{"positions": "rope", "rope_fraction": 1.0, "tie_word_embeddings": true}
Each number is 128 + 24 x the weight over its row's rms, rounded and kept within 0 to 255. Layers, rows and columns count from 0. Numbers have three digits each. The size before them is the row's rms in percent of the matrix's.

# layer 8 MLP gate, 832x320, rms 0.176, rows 589-646, columns 240-319
097:122132121134132119067115139129106173179129084149069144112136156122163150130150120151116095146148132130107151122141115127116146136125069148152113097096178143129122096133121160151085142126146168115122092146151145127168138124142112107110127160
101:144113109147142104118114131076115135108149139097100132167115138168120134150155143111133106134167122107138152155133142159122155087117142106115122117167165096141094163173085105201141142155131110138137138132143162093134100148118168097081076153
101:140092138131168160155137099148142122155151121149137076148114114125152161158099124122108147136083118134121102113110119146131122156083135160154109121109188150109118135133128123098177088128154118118123103176140136100150106157090081145110126116
105:137147104104106198159121148127145096127133134119137181124085166109127145126151127140116177158120109161104115127105133162083126127133130091109121149084087130140141163130182109135132129147137149096125125167123099109119147157125133126086119128
100:094126108150113136134127160114144123124105085154102107138126137125088140084124101157124140187146109150147149135101157145101150139152128166084170117089133153108162123146157126118122126116114128125120145135106153093161136138127131128144088097
096:110105135138157121143141136126101104093124130169128160161143127101160120091152127137128163124125147113123144156121166129112139130174132124114091085146137117129145103120046146143086120117123135137144116133155092177127103119072170122092142128
098:140141144104114133147122142140105120139148124142118116154127149104139168159106128110146162167160095152164113131128100124192130144113149115154147138141129128098106093158122125153101124124114153108057127126120136138151142162118095140134179084
101:148158132165093116178147162095092116137100123163126118125160140099116096099098114069138132146131090130101111144166182106104156146129135163149091116124127124089104091161131115123171156053148142164135114126140203096122150095160105122153129106
100:133153159197166101131153136131162115115100152112137141140108105112126134116128121172161170143126148114122133127097163126138093084110136131131113138135134144150124138136167150133118130124174157120138197097128116148116125091099132152082120100
103:106126121121105124163144145166112115165139147098118115133131146110151126121138132141113111089092163097120085131128140112128132109095143093135138129150146141121164138124092166135167140132144079135151147158128111130137133142135132126105147136
099:131141126137107156099146136085103110140103150182142086146127085151122110119149065112184124114159165109113109114107119150136086091142087142124171103131111153156170114145101105159084143100102141082130122112127169089133116087083094130095110156
100:138136101167089133157154112173133161110164133113125128154134121102117141150120121158100166132136130124135111166164125139091152177115142115141087142152090152108123123151155123125137070158125131155149102124124062130090096127157188124132093137
107:161077133164106194113123144146113115125140144095183081125123140148143135147120114154121135138176067122140148154148113132137132175128112125086081124183119115119092147117136121107161127167171092127142134124120088093124115132111084118168133146
100:086153159086138101143134196150142096123125131119147194124149098141130130116108106100171104124142132138149089166100117139165118141112107102124113106103142109113144125139150144099103144121141156111139139119160182131104112092193158113126116118
097:138141159112095099154138162135133111130129130105132135164121163163165120116143084096130097136129114119134155089122132147114099124110096125138137174151163133148134143127110116178144078157155125176139115094118125131129157124106120142141110123
101:094162151150109129120095136093115136075152067138131135111102141104142082078152099118108145145117137114098133114145132120099128153120121135137101129142099104121092116129145113174124114128100175127096141150143128141112138136143104142122146117
102:108112145154120114103118137113120137109157150116091148150154109150130156146149099153125150159132128153121099119138140141122109126154133175155156095134141115075147088137112110143167149139115133153166150171117098147128100120111114168124121102
096:115095062132150140156122151120138153130143150148145139144112127167127144127111108096141139094108146098109112130131154151126125143133104127123122129156118101132152107126147132110179157120162129138153128104135163094173101168101138075124129118
091:117170135117172146162099117104149092143102136134108148162138147133177140076127149133136136158097110130119122148124122117086113137183111125107119134110104103132125070160101125148086114098094124157143127089135101158130140147139101117163152157
097:090152106103096173140148143155110102129133113137106112114144159083098142107128096122148110122125134098124162127126139144081097088145163125117122140136100095104126068152146149096130154124138146157105133096142121169114128135116159126149143116
110:105102097159139124101096124101127122152117141147174094162138113083126093143128117090093116126151129123144115077141170097129125147133121115134124077140099082151131126143135068081127089091114126125116111136125137162125126134174120135123114099
101:148134127166121141090111122124131148106107170122112155147137117117073123125147106112130106179117147125131120110095155112167114119146129136112156129103147142093090123121119153081125111140116150182092187143124124124139115128104121108165129142
103:140099158131155102099147160114091084153140133099101142152108088124134142101159147108184159099142153138096126162161132156152054134135084108108112083089114122134154139150122093110180140109133114131139130136137134115121122125117098124104145124
098:160160119106099116229146140143123144113113104116121161144095120154110063130116129111113094108164169130144092141142161121122142174134161111120113098124122183145130088137151115119156152120079124120112145074100134117160163152106141136150127145
096:180177148144135102090066134151125145121109145108088122091111136159107143128105119127118142104141145118106138125112104097114179127113121092186073091106113148103126111145104166135139109122112113147088162127097126158111120124166156162116121128
096:157125121138136114094129142106141125159075108118153135079123125127118136089121130101120094125115069143094159133113130125086118125096125147126123123144115094155106108119133141181160123143118131161132134097147127152170104171116152127144150134
096:135116113149118188171133124099137107149132146128133129067111137154176113057174123117093109120127131127135148121096125085121157125165138103094145160130150137182144116127125108120121115119146099141114141106138120100158158150086142128102119102
114:142106095127113175134138133118148140118083140140155134125150126126151165194128122093124113127147112156126126142116133174125130125125107133127143114124132133165105122146165149101173195096177107151093125145101092150112129160145113142116111122
093:110130119145135143160151137142155120132177082166127125159124139141158146084127134150162151128129096111173147130089122172176146136138134099127102137110151076126119115092157133121150109109110145141156161141132126148086132140139139129158112130
104:091120109144159145136114064116126153126114092145148126138132133153107116104103145118069130113139144140113107053092130148130118127149129127147134099125184084147119087172130119158121127096100088134140144118084121139159108115136127155135109091
098:079101127175092147139158132122126108111192127145133148107136101101108117128150108121119139119107123147151113137118187131090138099168148146128141097109153161148145144142110124169120103131127138158162127150191125113173136182134154149130162158
101:082114142118157156105140106127103145091130164081140151090112130117158111145066150114125137123138136166082120135119154133119157095090090144121124174139169098145161162135122120078130144110152116102133158133065115125129128160129108092151145110
097:149131133134116154111116152117147106162095128150125171149122112179128112123100143140155156161099131161104108143093114133149180144170098157107116107115102134108154084161094136150155120141056116174131157154140152153091113156108123154104114138
098:098138096089115093100172134164147136133107122140129144115087161143113094136172106166106158147145119110139134142125115119121127137098141150144105138166105129120102103126127101145112134119103115149119101099178089129124152160151087149123135164
103:110160105143106108116082126145082168067142139109109129085114111106123146131146147145116133155139148129132092127136157096098081144113124111145118133154152095115118089138155134119071169141160151106129144121199082129139155135129139109136129133
105:130168105135103110138115114102114122162133144144097142110138162149107111136148110101128110108109111137127153126107124115107160171111135129149131148128106100126130125100137132081081095105080138140165083151103118156162097127081123129104087147
090:168101115148110121128129129104096074138129113130131159136127141189198137146147155148158115088129095156158149127124143137153151123108123115145123149146106159119131096150106090145104180101140125144116107142143075135117106134146120175160140148
097:141176150128163136128118190132123145098127115140171151111091139132139130146139147132183130071144147113116156142082120095169179110152098081125089111156119093124135102169098131148159134134190136132104136154166121122133148130121130124146145117
099:148148168122148128124125082128136114161107108132144103122162144068115133105160124163087141127133170124132110089099141164091147126133142144146135108131120153108136109166131114156107128135105134138146150133159079109139113141146098115125101196
101:137145106118127120118109110105113119126131098105146133107160115105116147130146116164137168125159136102146161119139114127115133118104135135119146151142132155141109114088128099099130117086117167124093122153108098139137102124075111169145098095
099:154165149127083144114109138091149141085102116156157112116114142133118134130172114141127106128143107141091133075154161102158126109172167115094125185116113164127118157131171125095116149097143142098158098119117128118097130179061125114165148148
102:115126115111114179117118132086120098075138121118114140100128112120092129145106146160092101126127103124171114121130123122086152117135141135099116121088141133152116141121129159115175105106162143118122135108141077149102111169144100112170070154
101:129137102132152095152129088116161168144091146144139100129090128123135140128114145143118105135112137134112161110134171074128116110069127148145143120155097145081134159100120087156138094122105158113163160147116114119172146150130127084142133095
098:152144127140128137175138137113114131083142116113136133149095170104114128198147197095181118109124130120097109156132137146139180115108100105145131132144153141162125145130172130146087158106120101161116139158143150164166145121145105131116107096
103:160139100111113115144093123174104118101116084073133147091086157168121157120112121110135139072137118118129112102136143130116141114118114141135150148101111139094141101116115113161101133096095140122123108129156125123150136119159164162135141133
098:112084144181177128130130118130152144141167125156100140105133165116108115104128125115165168150124115143111140115109160175095144134155101097134146154163150117132108139155140103146108163147114118166114103063142128079122140127134142122130165134
109:173138143158152180123151143104182171136115143116086147148147126097139106198157141144149148127111136091096126108131106108093140165090141159124149148108125119109115159117087151134104134082095113171159087128110116113122129160152114122127116096
096:100131142141153164120099140097139116127130121147135142099111141100127130106154148123112127127136109135116175179097110103121136122084124099117125115112118089114142124114136131157163141108111126116101125124185109095129115142116113111125100135
100:109119163107132129095124109101090074084149104166126150154106114136172169113155136106126149117125130102135127104140154146106159077122121117119185117106141161129067102159096141124120129108106125146165108095135092168133150142144083132145126126
095:115133112106156110141102161088091117096147134101185170118115116136140136120174140126111115075113166132143110147141088140146175151127082144105138122123133139116107080188150145160116121082124114122132159136147176154152186181079138140119151144
099:114118112132155097135089075129121132115102127143134157103126111139140158141150133078162078173156152130122138124114151135110182163155147089143135154077129091142154169120147158109117104093136152133149108118130131109151097123125138104148161140
097:133122056100138169109147120111162128102082162142152168128153125141186120148148117143130166140119117115101099177124119099075171168139124147139141134142145108095113148149129162121153147129162115151126154121111119154119159085143142165159112121
101:127181137143084121175135102101130094148176114140133140143144090121144127113135136163105110151163091183109121174127104138115102145130095115167115106121125123137148163122125160117125148125077112132103149096099098118144105094127122169130135167
096:131087124119116084114131097157152161106125155088159117130125069104115133132131127133123138161114101093119151108084083162117158128117107143133134131128095126098127144087108127138115113152169150102111149138122108213113111154149115155106113105
099:145105108090158105128137100106128152095132115107152126125109165175094129157184117149120121111149114078171141138143133112115160102140136129189135120120133138147208157145141120160126108105151149148125118164146148144181125111133130157119112134
097:132151159096125164150101102143136121154153126150083109126124133153140124094122147130136125086118143153075119078130149132118098108140135096112164162135125119131095169118129120098188152110176135129160155145104127185176164088103132101157104164
091:141132115127147117131118168130126142114100091124101115111129142161084088137131145108150155129120136156099149136082097097064111103100104113126160116148134145099089132138126115122115124111122151104150112175068107160111144099125121130117127104
101:126101124123131142152107129117110065112109142127094101120132142103151122121146147106130081118152128106091111111111183109137168130182110143111143125089092114119144164091119115090142136166110157083130150155121159145071165146135091107157158126
# layer 8 MLP up, 832x320, rms 0.184, rows 589-646, columns 240-319
098:129107134102097087115111128120155141083139114101152162142078162112097142141153175123134110160100101140114157105093113097104125120120085139112142173128127116152100154104129118153148107165104118140144161142121143096120126139111156145141104137
105:156129119125167176117168138142119104124148131110137111138081127142069131106114129114153154122109157126124119106064135159081108169119087136145117164125137148127122143126141086130152135102153145152133175086108122130113129131170147100119115121
101:120145122102144166124124108144153117197131116095146141131144142122150111129108134119089114114091195145116104127109153133108154145142099169136145183171113092142115116126128111124146157146144149111083098141093139163130117166142096107097119174
109:134176132120129140136127112169147079122159114130150130145088154131115146130151127105169126133144121151128115104084171142141099110125123135114137140192174167096140106107132164133124145140144102120140167108154187120171111100123138162108163157
097:145142155115156143128172139083137169060099117108113118152191073115105132139119112115181095078136132129122097140068118124139157133156139109114110132121098152142085112154113117117129147125130123106140134111134114120141120116143099119131128103
092:121126143142165137164153130108111113145066143131138142129121127161126111094143152120172072119080123122138159087112156137142121195182145126129141115110099116148122110135111130164127151106115115128122122140141130123136153092135129130106108133
099:158115153106128081130143132141094169116143086111093113128134166134139125142132159138134100136136096161100152128129128158158097122063123084142167111125105141122122145168136120113155134152104130082160140120108125149123105141129068126127077121
103:144138125151156112137105122096151119186136142148108162131116130127075107120103147118152090169152116160126120141107134107103134137118103133166114131104095157123119170130129136118092094079142142172116155119102101135127111097154093084121136150
096:127130117104128132144131090112141139156142113122149137137144094168158117153103121121098163130147104159122111059106145129084163121102135108095137137131103114164116154167131129120144111105117152189123146105105101097148118124138123109147108153
108:117159149115129141146134146080103106097139122123091087141160144136135139070117132125124131142098154102099101107130135157124149120107141133108127166126088097149109098135107124128095144151120125138124139130098052127117138100148096114121158132
101:073125170143153111148132119081096065103137140140077165084107115118119164090130119118099159148148119145123117098103131125159136097125137100121117117121154181168124115127121140107121111126114183113119112135131126137104128116115114153157132128
101:134153135127143130137120101068152151138169096098158112134106139106104132129119114117101164143162181132138155092103117153107144159131105147110142125099138137141168144132140100138125119133146094125155138137099093110175142134128154160115174146
102:111118132128124097125090145126115116122117134106111112162113085194144133117146107120119165122184107112137108147161091123170092159065110148125153095064077136150122123089161121102144117137079136130128128067131115133147135169118101120120145121
096:156142162140120109172166101123084134129164123116119123174109142134128119155094095161123117164147144103104132104167128118105119143092139127129141162102128158147109148111169157128137117137153114114145176163123104166143094114129131103131117156
096:134133140169136117142076100123132093141164160121097087090138165121081131103140091136130153136102112089125116093118146116081090112119137150129115120135098121121096170170118170125110147139125142145109108107134118138100149128083169126141107166
096:120094144080083125138128098108118105123116151136115132113111103108115150104124113116121120132129133138133119156053121130108139125135114097128099177146073146130090107142135135121083148112095164103136091164083146164085143105120092123121145151
108:100126112132109111117145137116099123092100139130144133112139123105124131172089125124112137107129132106110100124134148094115120108114147148114068124162100131104089161114155135184139116118151166138129129162082131095115134160152142093126153144
098:133161141163105093075127144127121147112128110185105114134104136125118133122150162106126141097158142171153113167104111153152163120142161119124168105111145114123114113125123095096140130162167114137097092113130153150130139160154111123137161145
090:130131143106118131142115107136094145162114101182116064122126154159130144122119113137094089107148149117141132127135142109115124145123154135140140105135113181133130158155089099129121126085107116121104119135132107149136118171087098129107153086
094:172099127152122122148145071105155146102126112121145135112129103166110111190110134121092127131104107165141101130149110110142118167105141114123132146173157119114127130116095139093068162142137082112150123104085145162154124137129105158125128135
121:089136146088119122098134121105158110124146149152080153116104100183100146137126108139142161129114147142182098162129081145142138119109168145102136151150160119139134151115067149154125136125079165122126137125189125151169162158114138148141106141
096:192139151146085155148083120119133160089155129144104127134098130124113137099126118175117114155111105155147117173193134130133113125118112134135114089140142170148118162126168110112143140136097166184114084144177119121154157137124141100103136133
101:176115168134136144122127155094150110119117138103117087159164093124114140092151134110169165122098129144158145105148120148112081145124130135115141119110083145115141101159165157160105114135138150178110109106133131128088112122112132123089107095
096:105120092137146142112128120091151161154116154131105086125160082071072131135117131066145127132118123081117110132157147144116145107121143138135144113081145133089124175155114081162119139155108122140100154123140155162120129074116185117066131156
091:152076167144114096082139126155109106117113136103146123105177110141143107120109127122141110127151158143150115106126124104124140115155089140125131119120134118116129158131115058144139097200109106100101132124091099121091107133137156114099097102
097:137131107126105158167102153124136161105118136119105122166114126117124121163116150135097147127115134136120123118097088127166117134166109123147148089106120071167134126128078147146081080149094147121114144146137149105140114130087138087096123099
096:128077133165120116147155123108098200131102120118143163157144130109106116129084147120150153130128109146154133131117145115134147138118122133143106114110161162092146144152168153107158125146111154129129136180163112161140128136183167114155149136
113:112126094125136169102185112118141135118131113137162121088138106143118099149099120094156170136142106154105124118083139128113167113143142140085111095120147130132124111164154123102157192100139102151115160108115090182090136143118085150129153157
093:115144101147137089098110138086112097104129094125121127135119137130115113141118106097119150107120141118096121109105158162123094151093168142161126102096140101104101166140113100145108175113177067133146120115134122111125130105131140126132113139
102:123118080109133118091099109159084108162099115142148115120126121107159131138137098130165138116160125109120148136119193135086099164115173120078133110131123128129145155156110141122132140155121144113154111122142122156082129130177083142121099110
099:099132134143130135147126101132124133145110124148141137096151158154128104162198139143129125146121157149139133129126107179170126111117132142129152134125109140120180165114073159108091129195160167150094129108141179116146112147120102125112143097
099:123129131155121146120139177141146141113128122127127178155136120131132126161068118163179144144159109120153121133140104130100130184103078141153101090158187156160156144096135130162085118112148162159112154108143160136107148112135146118099129123
094:140173105131140159144100158161148163142123110168175133127162119161093115143132110160098144152134159146146088159065116064123098142187127154088140150125095152138163098155090121154101107126103080140150132143145089143093148128124128154121126136
098:158099131147134107143108087182110107111160107156115157134073105131102127140126180148138181153116151131149105133112089099116145074162107153161116149138131171149158108110133137166136120088177148119148179173121119124139108162128153117153108133
105:121129111105200156122141100116131087180082145124135132143115136163138151106146129123138133099134145126112105115132154160134116140161124152125122131144079148114136113139103072116142108121133163140140138123108101133145114153129123111093114158
109:094127123172112122098115090112152132153141179113109155113111122169119149129125137112150173132117123114103112132139160152110126126147124192099136101138158144147121118096150118064141107143102119173116132155109145116105091106158138173152138132
096:114113148137126111133106182186163148129098133109148150118116132114131124097124186104172105148131086124100096142103158141113110156111111150167073156153120170137186144104145144127122126131117116107087133165173140166138124162131124108143125118
093:152087154088110131088152131097152131143146113165110103169084117177079132103114116135122099115123107158126106111135122143101124128151112181132151119117147149154156179130166154161172089142095132130140122104111151125128168116111125154132094123
101:132081146140130095067155147136138107112110093116164120141121122099159119107126092118138080119152131128120146135114119110084095167147147121141122125135096162130118130167142135135115140125091104153164131146138125144116116175151112109161126152
101:115100143114148109081109151121104115139131164152123157132126132126128141162124131149107138147116130087143076117146139120132099100160104149119100111140118111185118111126090154143145121126118139100078149116113138067149123126115123142121139132
108:161094117131138126185115118170138118110118132061126119121126101090104126093138166126139145157114120126125137144141152072122136130094139110084182059098101139117103136120108146127123143120154133109109167118128144096115091097159156125115161045
102:138099142138140111104102134131135141085130109144119083082098130068078119143132148139136130095132112141127077090124132132125110113137130138102059121160108158118132127060154133136100149120089086134158075125091121111143138132119095160138134130
097:134118137123121152115095119134085136113120174101109116144176106159139138159100100112173128163154139084176112136136098146126108106125137149162122107121122132100132160176147167130162124106131161125109147110156110133169156158176123135107153121
099:128098100108128100135114109139144144113147164106144160156120124153142140152137157159140133139156154102208151114183132115103167138121179149154133143110147159100123129157162094112131143124094129145117143137135150110118076137120150149122181103
102:156137093119120142145175116157159154106100114151127136144153096115145105157128127146131135173093129109147120142133090131128129157151162159118116129200130099129071129156126154125127089093136152127152107116114153144141144144115096102095158108
096:161130147151103111106138127134123118143147118125140132155139110127150151197121093108088146133173123138148119091152093109113093139145124102172195174115114100115160124122111143134162137124122073160168114162129100148145125143104118152109121165
112:153124112129134104135073135128128110120129138141091174153108134127153127103131160114135155119145097111121113180107119170120132138142135127157096141103138117115062134141124135116127120150128134120163179173089161095136141116139150176152121134
102:113115121127086102151133139130144134099127138117129133135145127110063119078130150137159145135146110102106103166127156115089154120098099098139180158097138119094175129103188123162146132114167117103123160161130101136150134123149151152129102143
097:132121119150135101124159098155177136081103142102121118079088170135158081129129101122136105089155146110144068118123107165097118152079140123129107102126111116109154152126133132143103115122148104154100149133160105130174124108113182118143065095
094:123148127163158120162145115119114100138095104153092137119158129159128110106125148160118147080118156150112104126140104119124117141174118145129131115145115096097183099145137114112182116155095148107090135153131098113160132140138147147125103173
103:190100096141097140132115165151073138145131098138149143115106128096117148123070116144102142145101133138151135153173062115136134106131115161096128106155120110134131146134104097131126176132146134158148151155145153141114126134117098132131106140
100:111098121133125145123133129127160128125103126134137178144107107144176134134145103156133153136149127123120103182132112128119124113111086146127139127106112108123151100120141114142113147142138130166178105149089175124117107140152113150154157094
098:107131139169142088163103131126155137113161123113151091119081104158104166131147119094118142081118135150133146113160152082101113114138128150114101117130153135119135123111160085092140114172138133127134178087151099184122158102145116104090143125
102:170160140110104139142135094144135134135158143162101144150108132159134111132109078042116139136128122138109145102175159138148129121125156155089143132140098149143142078137134151104137133120118102098175138101146163088114109086112173118158120115
105:141113111157161112176169129122123156162181067120121119123145144112147158104172151088098123137162129176125117135134153154169140105088142123174115116153144140138125121148144151140111141111140096110103155156130127149125116126119120146111087124
097:159150133145083121097112107129163138104149101167153132114114102114142098121111124121173138124102151136129125193122119159117132078119120128198141110102080141115120155125136154154140182122148137097143164095127084129119115098117089142155072171
088:133110143127099115162182111162114129127163109112178148116139143095110138173104058105151146137139100153141111158116096127130168140157134128113124148162195094126128133096102114130107100142096142144123141108135082163126125131170139139102102155
100:110127133137132124128138112179157122152132106100139080162104135140112131135074144157130146116162141102124134146131101167103106100112095119129126147118145136135125093117100125126147127169097093153112127130132113128115129130169139134108169111
# layer 8 MLP down (transposed), 832x320, rms 0.213, rows 589-645, columns 240-319
096:122119173131160150155136088181126150155151101047096147121161114151128120139122103104096089158117149148092122115149066135088083107107119153163134134109127128181139094144104146132142151092090129139104112120089104141153119133128126137134112125
103:089132142128106107087121121107161153159141120096112130111117110111140153133130154096107150155116130175088146117122103122115097146125108149161120111123154166102122122167138117131101173089118129153122095125150091117140172147107134164129129104
100:196114155126070072102166121170128130097124130134113111117102109116161134116126140141119130113144126130106141106118106098115109101124101086142122134155131141099123108139123172122146116144118159117151123131147126088134142129117084121127158109
108:189102141127127118126125122117166137130116129115082122103137102118163122183134134079113147088145113122144117117132129135133127132122130136124114173128120121138113121137136109123143120147118180108148101133142127146168132085148138127135121141
099:147120122120140111120075158116125185119138129154142152145113131135128142074140136128135171143129106121165125119132155154136161099122154170132178075129116111140132153127161062122141099132099108143139119097139158140099070160112150131155139153
095:129098116112093121124120141147122153143133163104084110131141140124165085143104114121129140146175135120130170064176111136098125099107114106143116180131181136141101185166119150112142167133095134166108135112101120122113134124118144134112107128
102:146086087101143151181115121090161147132075142139131140107138132120101131102127144135107141124110126082117108090143157103120142137123124174114134147130170088131162148133168157111190131162120145132142161157096154084115164093153171139136173147
104:117132138088146149115100126113150125120120145105133093164158133132088149145101093177126122070118101174127108124160162142170132105113161082125120150178129179148133158139136135141124144104110150062156136146132097129135098161110078179123146123
096:110132167157130118112119166129149127111110166151105111132151106113110162136114147179161133121140161112124181175130161128121120133161132150150081106126134081090110110124137118138100135081164166149155108146162155161097129087108132128152125132
107:120108166162117159111110138161115168066106130114092165171114089125148141107145110112086103122162136136145095128111121124127104108129160127132128135114119144153107105101084136132175137109134117132156139150145149116120157123125109124137145119
099:127159128110138127149166126177142129152162085098147132094173155141157082140097134131139086068106108136111133134179159102116151130131126119152148155135153073104146166115142134125113136124104112138146134130126113143127119105146134103133167126
102:129165120107105109088134141151102130141093134124117104132152111160151142135109141172103104119141167140138151097121161094121109153125114128120075111118151104126133147134164148142095156085118187123125149136202120120138175143132158146138115108
101:125177077120132121123127109133120170154145059150099156142127130146144145132130114136124125174123156143110128117151128131138122139156180162192101153125130144124102138176101123149123118141157122165080111125126135131138134110106166165153118129
093:140046155126098124090115166166133128108100117145148143141135085165140109152179154132118125122144151169155122150094162137132137129069143117149104131118117135167148145153109105095082122131117156123125138105130168164073122157110164156105159105
093:125114135085130124140141127093133133097122128112162131075099136102139158133132153144102112128132164116101098120149093162134156122146113166118152135108130088137128113126142110102116123112129129136133124140150106147138170140120084151138086100
097:109125105159181122119120165123126126089119118167168102128126098125175136104135062128124146114173101138182133134185149148131120115128124121110158108139165154143113109115176084176128130130080101155111132141159089166109138091185174120152166120
104:133180114128170110114095153148156143126174098114133163142109098172123101156164118132102157147158148088119142137158110095125138144133151146115168131119159100099134081111114176097144170096145116113130122122125086152159155142113099141134112166
098:163168130087147154180129138173148115125092135118132183120125117156127120126103143132135104151116155117106118142176114128153096113124112122145173113185111154135132118102110150150121131103102098121148150146103129128140105098149127131083158097
094:169132134148148130131167109152139118120143154145139167108104127133146155139103126093143178121116113146084128093107163158163114109116132111136117174105152167110188118136127139127119168166127153145128131109127135132125096085163145151081111157
096:137160125106156106182108151195136146105148140145113167153127114111161128138140089133141157097112089119107132174138098135136106134176127111033122101146142114153146155165155139123173145146121120156136117100153155129170110121126150102161144128
119:147121157106088106114138157119106097110101098078159125135103125177143150122130123194130149135101114139121104139146123114160145133140128124109112169121101118130145122129114145147128141164110084132093144152115135134126148100141151094128118189
102:102150154123150146117154107139178140161142146116160145121126129116148127125161169095128121099161097132091107116140111144144154147109118112167083119149144122124146122115123100146132138125138115101167085140123117099115149151161094114100167120
102:079156111130097124106150172070136099143151097100120167150094162099106139135110142108061170153098090123088088132130143154187146113072179138151111117109129084152131122124109080118137097132109117141132095124129128109121117143137157114131140126
096:136141131123133123115120127138136108137157072094151116084092137182113112143110126121146129081138098095113116113127115123131131125128098113153099135108114083153103177108114125142099121125112104123131139148160112123116192107127127137177144096
093:121130118112131117150103145126133117105144100120121117135105140113098116116125080131139144139073057161144101173133106124127101122144139140118138134121120130202107104120126152134124100104123143128108126125122163131124129107110081155167133121
092:124135134084098113143138147119100122133121132133107147127100068094117163132104081145136100101138077144130141128095107104105121133140129168111127130142127153126123160133128127134133120103123148154163118108137150163112142110149153121150155114
100:105121168137103187122153113093161123140159141117119142126089160163130117127139127085089099064186128185087142095124117130104094138166151095099135133150148155142141134152123144143125138105164102102123119120094146126115124118152091129132152085
116:132139112119141136110129157134129118102118147152120145134147146144151163128133142117118101131114111164124122159090149080072100123101090150118130124141104136144133093187146127156130148099163124178123123163120098155122177145106070130118119134
095:121134148089108143199133116139152149117116161155111122122156127124154097132114138157141111154123135134091135137128115120133111131117080098085122177132110150164157132138114130130155079162099152076130124173147127148054119107127122159157091104
103:140119173123139148104127122117149155167126133114116134127151129138129152115145069115132119113121138182167107098132077168186150162114140181100133143124180147127128109121121159169134118135126104132123168092172103142169124101102117150112111104
100:132087116131199106121163129125109197136143138120134176099129114144130134098104118119115144131135120119123110118139108088121146139134095133165113090071117125140128143129153114104119177107138118129136113156080116180085149123141124123107117169
100:090128119107147126144095166071140095111171159124161111114119137154106077087149139114130135093168129104091138104127156109150068110106136093121157115118129106113098111101157115103136122099134148056115127155152131098134138104149136145156135144
100:124161084165152108093123099131139123173147160112074111113115126166165193126152123085068125115175122111117146112090148134155125123091157116142167134091114152149096214124100081135133107129109121087134103093099097120085149115113137123146151139
098:136105150140101086141114104129083119092134093098148140107129116105131132150127156079173101094107176124092104108154126125122153122096081126161140142119112111149121163166118124121142084136092101162106117108116119127152109128127145128158150125
105:150124177148120112124166118115138123105137143144138080159104147115144130160091139129098107129118138110122198117105122107123117137156138141138130080119118107118124174114115136070145120127142139133158134113150131112107152071138114107158120111
105:137142129087093124065126142095156136164157134143081162122128104144144147124160135118113086142178127122157136156102139171126103106089137097113122124142165104126127122106130102127141123078104129116129130148121116093135110130107123093121113110
098:122174095095126159128139124129078076124144130156126131114139108149123120164168094170081105093130140137151142153126131142108104123124123126087164087129194100133098115157161129142131153111159134136140125097120129148140132096115127155148115124
100:098102122173106128148135162127115110153104165143137179102160121125161134161125175116161134126137139175113160138112143121153140128156152161098089151138105108093153069148115148117125139123144099163166124127143134120078120158149104127151110107
094:141153175116111147094126130084076130140102129131092120129162153123115140187166138121121161103169164175137117130072134120123099158141143125162129118130161120167142175125158077101117109132107128141153119134145159150109146116129160139119117118
097:180120094148158116131144153144152130122150095121109077076101107137147113123128098119086110122169134138115115116116179128146150104086120133110146131120137109115140131140117122144169138135131125110142110145114123131145118129116107145119143111
104:138156123145102105152191098165133117146140131180122110126127136158138128145142115134153147132161149110141128123129121137136098146130146136083093156126124122132074147082152093081157145113164124163112139163163163113104102128129154088165114158
106:122087121131137118140102116163114145147173130185128134140155189097129141143103133090152133148130117119126111103142153123140159133121142179154127141145074142110094126143145105112141107115123123148119157126136157146112130133127119115174131117
095:128100118074125122155130090133131102164114126100113106152102111111088160113113117196097164097106140153126098162123138132121140097094105144150130144110091168156125149119127101140111085148135134128179142143080146148106127144110142101115101110
099:102090115128137159118106135096167111151072127141131149101163124102139105124171116153127126133131123122144104138141114119125099109144141156096162083097146134091157122075113169079118182105155177129132124156162106132065111130142119110145137180
106:140119169130157147133087124143130125149136119122096140122115116127176054118071151132111127105107123156146113128084077125148186131086110122052137141097131137120093131131145098135115130156142114113113109167134103113146170164147151122130159135
096:125147108090141131134112117105155083124090123132119143106131130086119131109142118112101097107186124130143134119137157175144143130110114162116124117121135146118132116124140136136101168128109178160133134107073152116150110110154106125150101086
107:118096125110136123089136156099117129139132151155135089143107154139118104096152137094131115165156094109170109113146171103132136103127159152134111108181150150106154139131138112110155113095138141136138125160131139143135089107099109148153096106
099:149139121162174126123140062103151181150151123111097128116099133104154116106128137142085131151137143104118166138155145100141111147127116152157136125114122144140170127173065119139079132121095122177139116105136135113135097147137127118158146121
102:104092110135110118080117144084097110123098118151163166144117119132115089142142135102138148131113129145093118137174136151127158129147165119125155131129121182151104076117183131125118134108099154128151158084148089132119138144119129124123160101
092:110104121098139124105150090179131117147140154110097095173117104105086159091107157133120094168142094113133134162107106158122135157162124177117153127124104121139111120134112113087162105132198119110095097135128107074105128122138144153130113083
103:092112155112091105117168121112155115134137155136104096117145128128129099135147128133129082160121133184098155105147116155108107106108128102166127184112072120154125152136124137168155131123148188127102146077111066162115070143080108126134152101
102:121141136165085108126128151133135126161157108135125107144067169120116155116142143109116106105100138109160154102149148144153085094162139142115108151121137104167121149140069130098103138107122146139103094135136136093112146106105118121107162104
098:129148126071098179128114102110154151148106132128117125147173124091145076109149134154137175151108152134136120099104087160131129135136152130124121137098115143105148114126066166114121113127116062122147078162130119129137115153107194127160118106
101:130147094120151123143076148110171061129149147108084122144115130110161131135130130163119149099138114111168125147131144127118135109116152120102141139143161089164158124118126182119124142144124128080112118123139122099121123123129092112089152099
099:126132129157150130114113117074142146116090137136141142120133126149124137135135138118135157136135159128111114150154114153122160165120131134113117126135140111167149118126101125087157169161062122149126065119151138124133146128173105129132126142
099:120130113134176132146112165140130084127136164106122092123151145149135123125130126175099120163057110078131136131130113080121131137150132113110128118160142083124188098135150101122096104139149093121140089166084161144115118133126131148091160085
091:107126129144142165143115138118158115128077146113098127153149122143168158119152166095102110125134127082116140102131143103106101099152162144135114120111105121117125154164125148133166107104158152132142134121105187106120142135135113107098128098